Part of a small language model's weights: 16 layers.
Each number is 128 + 32 x the weight over its row's rms, rounded and kept within 0 to 255. Layers, rows and columns count from 0. Numbers have three digits each. The size before them is the row's rms in percent of the matrix's.

# layer 4 MLP up, 1280x320, rms 0.0803, rows 1220-1279, columns 0-79
085:167048155070138131138178094109123112125092103098079095155117131169201153102163158090094129080143144112134110164066108101141106191127103135155180105142158138093131126101097129093124104110101123132095110113113073132167103144151130116161138148
118:093112162140095121115127094117154179135108077156084123106136096158104110139127089142085088170157155129120127112150166160161127125108155132134139141136112105129107106150102156155135145134135090131153173128149156089079167166122107201144124182
081:101105121151152102164108064103164160141080144131116117133097119144071123109138091135168105155169188154070139112127146110122089147136100179131124118164135182083120114100109072162084166119091041151090142098077174096135124129145149114214150193
101:110114121161142141134088113135157157138080161126174162169154159121120125129131146111118079126136070140131088117126136100147112109056123187146120117128078133137115127132085121079146150132134156105138120154138126123070113138124113132135127172
090:245134108127167140129071136104128137147145115142099130122086071146149151106137143149064134134127105139185104129118109143117126104132141132148204116021134135105143125140129127128218132129158138072168170095186098127102069156137104125101126207
095:122145170124127165109154158150134187100171164115134114136133163141131098129129120115144072116113111135133105085061117152137105123137184187137163140134130094101056118142113125140118112099141176162136134140167162104169065188109182149137108109
095:128058110084137149211171109144133110064116039114149112070121159172114099000139099113134117072201116142160134128132108088087084132118116145134136138155112077079110106096101113077162152118117116127154154108130134020074162079142165089153143108
113:122166135090126063136129118140155175128118108154138079134125120125126063156115176135158108136145123136134058094140115113141073101089097114087045080103185089079067155079134146168107092143168139136122164127141129179152142148142144130187126171
104:090171205152084117177161111087170113112139032147122117200168132124139172100104140132169143073141124151126113148179162221156100144145156155143124104124118105134148180096119152128172126086158101096165160116148141117127092081116088130148148098
114:100097165122165240137083142135124094160145095112149112099074103145136128146085116121112137167104115101179125154117115121107115116169155148120132098141169141154141065142149171119114143152140077109152117171125157092075161146142118060184176171
113:140106115138090120114149113139096119144167086100132115116203119117162137132098079153131134167191147172157118165170154114106097145112164099121096115149100123116176120093173106143134093084093095145113062086170155157124144144143169201182131192
099:102102102121125135110129125093137100112168000138130150108097145140078138129110118148184092107067144158128104118145100131129121170145070144183137117111134100176169070157138187069098129119147164133122080100118123128130143126116151111205120129
098:116094154141158119110105168166118126101144098030140120157128139170106136159184118072124126181150117140171182101121132117167192106135181094111091173083132136088147119191096109128138119151160108142165127162132151129182124160149060059102156171
097:135122156116128081063130136128102117160183104144216185143069162171127175072144096119145126121109126181189116154117140136108141127139139135148129164075099130138113114097155115107180100161163141107148143180123139147118137121094135135120201109
095:074118135157114181102150141127150088104088133174139149107132115131112220134123151101105062148121102135189096087135104107126144111117133117069126144119110143104104123096121149085177124192094159143127135123109118137120123110056099162100099082
100:139070090218128150059133172124109112122105139155076106143079160144128136120130128174111087088150142122134146097150089125146125107101170193119145111124077129165119112102121155165128153143110161124133148099089068136099095140137026166186148125
096:134094095122133160099057101150110104101128130130162194133054149157118132143111148084106131117138138023154111124159115113131146078125036116180190118192173191108123112145121163061133139096144135110121140148120131160114102102141128154146191122
098:120117190063135145147188112106122091115145150104110102183161114096137118123184198153122094138150135116172128118138105077042161120146146135107090143106140127145132114145149111151149109165091122089103152151159141091147138135156147119153106123
103:068147166104150130079075130073155145133130077185149113197158150083145122127121142073104152156080112104105194153148185104153110137203150089116190111152145127038109113133127100146159104127150129065123193083128112130132139129137134152123036081
100:094051103147096076153051165149122140121106166126198144060197072167102095116141142127139169128103143188105142083137140064137113047155136125182082122097133214122129170144103129116158034107111109097133097118190106111069136160126070163141122110
087:102196087110149162149144059036100097135088182129083156100039103144116133116087149171126062092097142168195152142144152105108144136135162207122098129134148093130128147132064096177140147097124162093125140120117234161142104155103080073131177055
100:089113103060165108143136076120173197088176189095084121112132109124072178062201181135136178134103108112100069164168088088119089124098100127118173166108108138098158149163102119184113138102159191155154154111097126096092117131068106155162097134
111:141133133177129130138094092115136131177129127148103124098190183114121166177094150191115115103086187021133136106133139122148089196190149128142152145153130142114105132121155128070096118090132113149188145132114135127114128155116147157126140149
101:132146160133112116152110106111129134184116158140144147100101073164086151136080163125073155202138144131183126184129166057137138150150163136117141106154131232142188143164108162154109135149086042162077116146074139110109091110141091115157114088
096:159165089111151110091158129135105175127133176094111072154132068090164148120144064114116112105174159133105131127114163067115148113102116105106051199068129138174110128108136117117135149090136182140144168106111118141140172087099127161114093151
102:136120136122121131100090084132239107161089118121115111158172122093205129119150157160089180041125073132161152146159217131152123176122116173119118129180155101155156180072132162118145118135120071109151166141109118119100140164085147194109200111
098:107121122113107142134127065150136045107167134107072108109110142070188127126111123092199049101137082145114079143155112128148085098098097143106155120119081147090125105134129104117130113189169130100126044142159115121146073115109162072111154130
092:104126154074132158083137070152174144131094115101152119135110181113199192120093122105152122104194146151140137102132088141095119123122156144064134135136112060098121139136082177092139060101127159124154134070103141149146134100125108149098120093
097:087160204130133146148139131099113111076108137103190179097130120127079176098123145087152102143114111185068155122194144135049130143093107082194118129121136099054137103124100134112168120120198182174116117107097128125149143133135095123176089120
099:138166110093074110112084156122106176087152157172117104182071141174172114125151184082180149129116140157122074063119132131170143160185109066110165101111157156091069165120134160103193189158115156118142102125124114113108132140108125091159174131
103:137138119168113124121149139141121120104134171067132156134101150174111135123153125129148099113199088115111147081103151152043117166120130143120103133118089116171126125126165189114082061113154136148161084104147126050138110140141219115153131167
087:111154145164170137155101060126096121134119072070130121121137134156105088124088169130082163117134181153189087169154118097143107148173138144132169162137148121152142095083169137115065150179174155113167092128098127104185145147128145162109124082
098:199089130151175087144115170078147100121075113100109139105163177135149154142105139135186136163061109059069153073195171063198167136161079193115152163131101184134122131154092230145101170086076095146150123116122158154129141131121132112134167122
098:130115185161133132157116156117153074120170149082172141125146132156148107134159099107087132129160155128100152140136136125106149117104128149110122107105123148193151097130131068134130127096147110151154096115106141166060064116198005076207130120
102:149061133169134156063115038177168100074078128149188148115131133151144128140148140113131078034107126124147150066132112126139093037131138131138120087146143132160122124152144184095123119147133154109143107124139163117156173108191104119135157160
096:123091117153144156112159113134147118133173168076169110064162130112151107149148138117113118109132141123094130135147104107135142074118155163081191089109163116107152091108126119080127131168086088121161090142197175138170111119167149157107132215
109:109146162167109118162155157078151134148108149134142136127139158105123115134151151129117100102119255138157208111100076144109143109186149001183137144094065103082130159111130098160149075107108149126152123087119128160081172120076202134163097118
105:112168129068159144120157165155050097082083140102169073156128138107132090139085121068118148174186092128156164105135120103163128193090189115131114155143157123135107125166140180138104113135129083105105008150141070173099171165116126152170129097
114:128169163113044142115134176114116138111155153087092162143181129115137116130152184097117095123089147076155117160134176057163167127108106116087181185089144137140199149130164136036123160062111151124084150127139126110124128114101155187108071193
110:080111127135129132109105146118127096113143131120150076143147103109147150138114108082114148112172126188078080134143141097132121096176140125195167158138107155133110175162120210028123124088062094109118146165122190109150047102123077112092104123
112:135121114107159117101133067052149136163098129142133132144154112115131082060113177097060132175089134150128130076076111088132185078102080137129103124063125127130117169136075118143166129098135119109113162137147098161135124146150150096109144215
094:147145163117124195075101131158119174152103129156147107138114087126152129101099121131155146109140111064178118116108122086170127139113152166073085137095153161168118158045159152115185117161159124072113124129153100110080108088160185153142169094
096:129172135153147079167099113147096162108135195122052135140122131082173136114137168088098140148126147105130086137215137094061169071144127127194149127150117153103097109103137082120141144161133118122140128085083141121148128158131137171156128091
092:126127135071128149133158187153162177227114142167138164122097105150138129112145099152124075096108164117106131158112162116120084103166179172135195184174137112188166161081092138109134159145065177128152106139166121127115075166144110129089165190
092:138218153076142093135128092146120122089181129142151166114099134172078120156182136134175098167085132163147117149127101125152169077140136162139148121111120072108095066146148150159131174100147119114137155082129140110127121116095116174184121128
100:087141160071080130076018070142113160111139116122156112095102154186217133141173107119155107117109093139130116105120138092130139097089170151128139161048121153112117126150179141135161136201137163166140154105098119149138107119129099049168124087
096:124055112067114062141088134098124203100101183107115158087088096167080095052145085108154111107144144095147086176107150153095093080127082132158140132156153124103167145160099119112120190119137145152191084107151153110123181139095131150086136186
104:154119105126159125092117097130140151094149099112098138109101157097167131180178152150095095091108135175154094140202192141146129107110103133085141088134103192105135147147175142146139151106129166138139127137144155163074071154161139194098177100
097:105125148115119105153089132136154137116156084165086141090156118130124060165113162006104125106107132166072124140117114144070160116127085115134118183099152111102116163195170139118138118136142144162178122107126164127146105108124126119160037126
104:101144102167160152092106173104136106165118100115126116053146165098177144128157085051149108121131156127142149120145202171162146089087189140165158157090138110157184153105121064198060136137139088063178122062163103107075127114044052130185101185
094:133123149112137147120122087125179170192119082114111126134174124147060150116164133145137153174080116189117142108159174127126129160116166163095210071151118131053171098170128140102134090140141121141160088147179170088145144139117175146070144117
096:086120155136147124131165098144051098112065108085143156109133131127107144032110178136122093073123151172120143112109142089106102124118146103131177112114148116185159136121151168124090195154141114133155089159136119114130089119189130143157180179
095:108111130094154155098177123085190172088129107162108155109086129096100102073113168098134169044152182121155100147139139124117081077112172110159168115141168126083106155123115118083136154092147142068158121109166075137110123135169106120193150153
094:174112149115149095086118120125116103138101121190133129088133085084144097149210167098179124136092145185119121062100121137100130105103105099122147155119094142100141169099172110155189159154139100117097148086122099099151096110170098167174177170
106:148122181097142108140145111158115087101109189142115137103132110178121093128162153163125086139146141000112040132169118126139135117078186127143088088116124158100175111145147107090138136188152135125110047112116079107141170107042136154126160122
099:123073115081120135131127164141121178085132143132170149106103154099143141154113208116172139103077137102156076093178102094093118135143165129133188089146153117179102115135103183149172135148131172211121114128114126125075122163117121095188135173
081:224156116159086121136137158138149121187142139159150123116191116109145131098063135108143125105090121122183096112151128090120078136074129095133141082081051110175094129133069081117142154141162160124134143151118149074073133053123158124120177077
101:078118152112091082131092112100114154137121133107122133156132113164138142119142162137152157108087200070141121134150130175138143157130158083155103127148114108135121079137116129125163133205157155103103104135136074149103109170157095110161114144
091:146129123079118170167128152157161103152118099092195062143121104122110106123131099105119105111129100097128079131158129108036173113143116149172111116160158114133086134084152084105108088110122154141070147099148106094104121114101144111166093114
094:149093141054112133146137112103100142166141083142145150102069105145123090169125177183126109102144115139192152045119118114116142127138129121173214103122129081185132159187171161122108117150096133134163157150129167101119151107174147088148115119
# layer 4 MLP down (transposed), 1280x320, rms 0.0295, rows 1220-1279, columns 0-79
076:068167119121167144134122109165154073170163166121154156141149146118035036164100105125105060156132098122094114114141147174126157144107203142086106162101139159092122085103151124073130137174090184100098178127129122067114100081131126089065187053
120:101121106104142171169168176107122154084099096193094112115135112075151140136096065146123120150111101151150143139091096198135131110164160146113131114165102077136074126103128197097115179173077087155154146085120126179084176154123125201122165139
071:163133090101145101122230150166110078093158115109098122113140131118174123121136159117130156078082109137104141163139128118185166111152169132101152141150070139148105121122143145125089207141088158135171153176137096136112093093143155156151106136
105:177121170086183180097115095182105076156116091157139198142147141154142077093100100133108173133080156133112137203140054131093118165107101103110081148131137160194140130108159172157082163078142140166170122128199110141114145149145134118127099113
090:093116091123091066036125150131112123121188086162155156137118152128100141099144079115104071117152156184150131134088100189084123101107165097156189111078167119080137140156151135102134135130145187079184093145173115084087144128135152103128174133
103:123130061123174147212164169082083157127112194200113162113140207105131143110151187102127168141163116153135148122134135182148172106135120124103175197117140099164151121053107100159158126133161169163145126169109132151172064097121146123129126061
097:148098133091126151148113112186144138117159168073076167131151093087099144125158136158095116130093137150118162155094142156115125135171112080119181181143120125164175092124139127118100057133138150171168086162152100177116107105104085146142117052
107:196135103107151084154128112144136130091106109163176101096150053153164067099123138132087147107136121105117102109170092155156087134124110147127044091125112178169080116159124140117115160122106163113133119073146167189135143059125112175146131060
121:175092139073113082108156139110119213133170107110093173137164112070116112124106161123125132084109132044086109134136175090077174182195105107147071072144142113106154192117139145194139129130135139174127112151159128085112149143113141118121155150
125:089162095119153110117136150122149089092097116129167113165091150101124138107152190109151171106126105163162068147139151134190133122154134125195144072137065094132115173141136133078117181144097177095140109113113163143114098085184126154154143137
121:112191120130071091130147106119104216145100173142182154130087118114071104104129121130070120119110151081066127153138102153210120156159149150161146130126143181110133121123139067064090158117141117088129073091086047071130144118113074130077129133
101:154080109143147124188124171141143218124147185099115164120132142092133148151192099109108128164190107136135165098088160067110139173162099133199119169137100178147104100114136149155104109133145123107180134089158099083166078104121115157165114065
099:154117105102104141149199105139156154175050081095159100145135164106145174177133109095177111116123114122093131148160216082096096135092183168119111155130109129106126145087124184112090112149137119151054094120117155141149141144169100083082082112
103:077156173104152104145128147097126114144092125164147130092102134127154148142130126188098129163167139145089112145082141122102110143163049132140133115120138135142098113170086135117143134157174155046112129130130117168142164070145122194080169169
089:090138080137168103095148133155167113088124084126104130127130134081103116122140133169130187125175156122144151151149119125095129087160140096135108149082155128117124110129080147149105128073130080093169123166100094113141129138161106110068128158
098:118167138112112174108107086152096068088145105139133138118102136164139117102097138168046124133167155097108164107103129110063125111125103052136097200115086145131154100155156109101118113068163107109103127134227135110101140120163188159148110118
086:132127136094064118123151160112121121098087121112152104139150130111137174160114133121134141088132111150107166116067118110166196122127156117106121110153168123116153105131149091102142160163120097100128159139130080073122119136198144082123124135
098:131129108115095047111087125149111162196141106065124081110179123094132120131120179151151130152122135087150087116140165152089156091137136155110113159131110164098115126123134214116186066127144086162100142110148144111131096127156105125200129106
103:198104135086105177100130128222091090152077101091147096048088143192095115113122167157164086147125130146160106125067127109129149134070139128136139147103146084150139178115102141130113148134203122126181093110106052092134068080155195125114114126
100:103092122147060070161064102150128090090106196122077148131131134113067147096130147176103076154128149085167198132126118066113154103057155155121168143111155108127107155132103173115132108093111131073105151065166096131074084146138117109135133105
082:154120094144123142120216131092070124132168066150156112205142110107109102132159080132098125106151131119179165155124103152121116124100024086146105123117149151177158086140188115115121105102139109124133172157128076107116068124099153101073121153
101:154068062086111136126181094172125133164139139116157139156133168158120105041130129161135133180110063150148138161108121162141136149114169142141139059184147138107116098098129145181107106123126111095111117161128119136200089145120112120092117165
116:149154078122150079177147127181160096174134129156107122140113169144151109103160148116154103103142195125197098087202108075080110118104119114058180106184122103170084069158119144095126112152113143101179138092120139132149103123155116156122158081
109:114106082112183079189106185184114115176107163118100093161123117159179092154113093141135076107127115084112072140112079110053141151103111111064119112098129155132079118149098141049126125134111128172123149099129070115104180129117165083121248093
104:076106112109114159170120083117111127113157131119089157152125124162112107135125106122145232121152165116208125132136130124167106144204140090109156123116127171147148114146123085150173129190134127104123122098174109123119117132121127165117126105
102:114086086163070121086106161055090091133146127133103198130180129164104147113115176121125137113087064153147122097128104228181125098076138122183111096128095084128135152177155089162089133115149129152148158137114115099114104137118097142121121124
092:115058117127077139185133200122139206155096085074185148115123098071102110136146155152123118143189112145089143095173170118132159163116163124114122134145098125136162163108098145113124162071167132096145125124143139115094170078163096134116092130
094:145087099157114151105148114138084141124129115118105155083124118120098142112125105137063140109129082096110188119061125119203129135124111080163146184101128181148178130173095097134086190177124131129108124166129102245133128095145123126155131172
092:155154121052177145100135134133148129129126077175085102142064148151083096070127127174060131078092125089095048147131160106133126186121096101176108097165099132114084146093140136153088129121131070120159087089134136145151114076149146107125169149
098:189054103125163171163144166147094071146166137144151174126124135122147137132162179128162120110081173091077162163072147153139136126112121112088122119135140135116154184044121150123194152143118142149167139161120118150123159074121088106125122136
104:111194116126157083193142167113169125077093171102117159120139081022133120164163162153006158170103098158191129141150069137120134119138129151097180134092116168131115116074085174171036112173129107101130139132116178167169115138146173139141102133
080:142159138124174041171167134124163135151128134108096112168141126131125122146144131155129175100172119121159136099096085110141164115097126097098113123077107154181182105153152190130101215085120172068125136137120116104141093132098105096103132130
100:132098148128155113160125131144131112156069120130116163103115246107164182124134069123135150146175134077104121147134114141133074203112121106093145154096143138128101100100071114165145175122095162128131131110141175142068181058054076100150147108
095:056190134163138158124166117119141103153117122030178163116195135093142115166070153155146161165093139170128111136137137073127110142142093134102094117155187146137136094124167119118101150143140106139160083131101153140104077163135090197080061096
103:121104150152152149083134091189141084067160113176103114087155120171110138115095085067189135140120183090146178108101107119120076106151137116080140111131131155173131113096152122126128119136083152109090132131210144136086123078145166125124179151
095:149132134158118110152082158158137152196151097108120125119158197075127148130076138142091082144101149185130156150086139138130093134120073163177147165118122111164148114151158160057095150142081051098139182118029134152134099122121169101168148131
111:120171139208117090125133175121144126117189117088134085108122148123129092198132141129137112100125087117083121054118049106168132184120185145154009151080145151107165181083146095136111140104121114107134065144121141076118093116118138224206133182
106:103150084110109101096169128139144151171147097178106137131088141163064090105127093147147124144192174100122156093149126119130160098049126093099175141145129135142163097125121117152148162210142121090107109091128192118135117110134164128122167171
121:146092143141095133150107084146121117185191184113145085108184152165117164124131155083173083196109153086094120149179139084145163159086084101158116195136142079149123108158107142100170102106102133188123138176097102117168142112128104149180114152
118:150139100127137087180125159125102141054133104137133123113111093140161147167109175163124146134182132143152142130158160131039112138093117113107178111127096100126137128097076108106121125107109122212124131112073166186130153147163143051108084151
113:112100108142186091152123132130161091113123078111127128080141106126128092102182095111143139080077201101112111104038163123133188120175103097108154136174143164121101120075118089131118150124132100180127116107135099120113095144147152099076089153
091:083116114129130112180116122141184142096084183122140168145110138055121163110091202163084149137134158177079140136140158135104126120131136111173105120145072080107151115052180141181099150144114099128163108178079140179105138152111101109104107128
096:089122098066115112109118162173179118132069168161152155099113162144105075140060175143126080126123149129143105112119118136138191107141077157152175164155129187168207162171147118151129132124071190117104203173179127188145148071165188167151212102
097:116105169166076131139137052100202121142066100194112099118148108134153120070140098142133092171178185137119154105192115124165132149098066119141095126137088099191142098086131117088158148171106155151138141130100179136139109092128143103117175074
095:139173072108205152121164173149079122125108097148174093104140081113139095099099152116146198148076074157116190080105186201131168098133127209107066140141094136086186123136084088114160170157054116134174138185087107088128178109085095161164108149
101:123115162165152106080166180110092106076099095159136096078102145128121130068109143128212098166125148205140125067100159186165093127094131157036155151139170142101121081163075089117125157094141163070070172131111128142136120112151087153132115149
105:158128028141145128145175160203159107111144136136131093131160101086109202094096119090086070181133109157085168125121147125108104110097129059148154146130131157101132122192097142152197193157100133160164169215160110122136134048156109105138100134
116:173102095117112105116110113119128144062129173166178126113133164097145111096089106087084105093104074114144143098156100146164130115103152145133110135172161047120140089086166115130044111143147121171085095127084155143132140180174135180146082137
095:222131117098105128133131145143129121201121135136131169078088188160145135155101127093143157132070162121134135073124119186148154139134110215126047118152133128164126167126134117150113147148150179101129101090095088133099123103123134123133179140
103:132173102116140122155189109089137169118146040133190160126141113140229147197108162111139139143126169157141136109135146117134171138094123141138128173141138094122162146126149135122111135143137122158143137072105117104157158097192121077137152145
091:101121104121114067091166119131118101100159145136135154146111154113071138122146155126152120181086105079141159122080150107183078100124102136180144097155099172063097143111121174097112055110129087171116216136095145084130102132147064150082132123
100:149104100164153138131152137105102097176098120104086114108180139121107160094076168162120083098146163139167127096105135080165101163149149122139143156146133103113065151136164113134124122141125174064136194100145127095109148129117160096091151111
091:118165174139167165170129089168155117103136155119112117058165127095117108159133121143107158109189111110087059092141158149134150154129120134128146114122188138065120153094091092115167133075149160135125091137143136099113111118100118130170165073
085:100130144138174126126143137145126138115144197129065132170181051108111119113088092108112203183130091164136103090068108078068110129165171140120067172079115121163131124108074103129125112122071139219139094153128144110146149216108089153134132129
115:111092109097145110099146084112141110136106045088166119135084130121097100148149168134157057168167124122071107134139195108137151176129113087135047136108141128135192198151110075173143151193111100116128160198150150124117170105187140109156077167
105:103081098075102149117134166092151158130083118125107172136093082097111137102167195134093124141132091204201114162106150180146155149092169137103193132112192142115182114153169130142114133130075086117128154130081146168154121119103149067134110116
076:125077131085064197136119114162160155126117201099066107120153138129138145167215107141154114118140148141085086103095132155111151076102144166092111167161137124096145143101156109120185107186106129119129100045115123113140126170110131145123132137
101:116073202116158142122143180096108099153106139082082086111111167142071132111106161083160132165168121074115111157104148118089089129135094133148120122209130147115080128131151090119177151077128100123073134136127155103184153090104081128142108160
087:136110110108091196088107117152151151125104123164122158143146112119112140142131088075155139142124121112149157087090124118126097153092159106173103101093203125189136138139165097148128090138144136109115128132156070139090164107111065072130202167
087:165172191150106057143149089129154162082088103101133137147069166103168102136103114147096195102112121178060161125104105140133107138172059050137216145147118115117134084118140082182109111144120095178158151140023162147197057140139115070142110107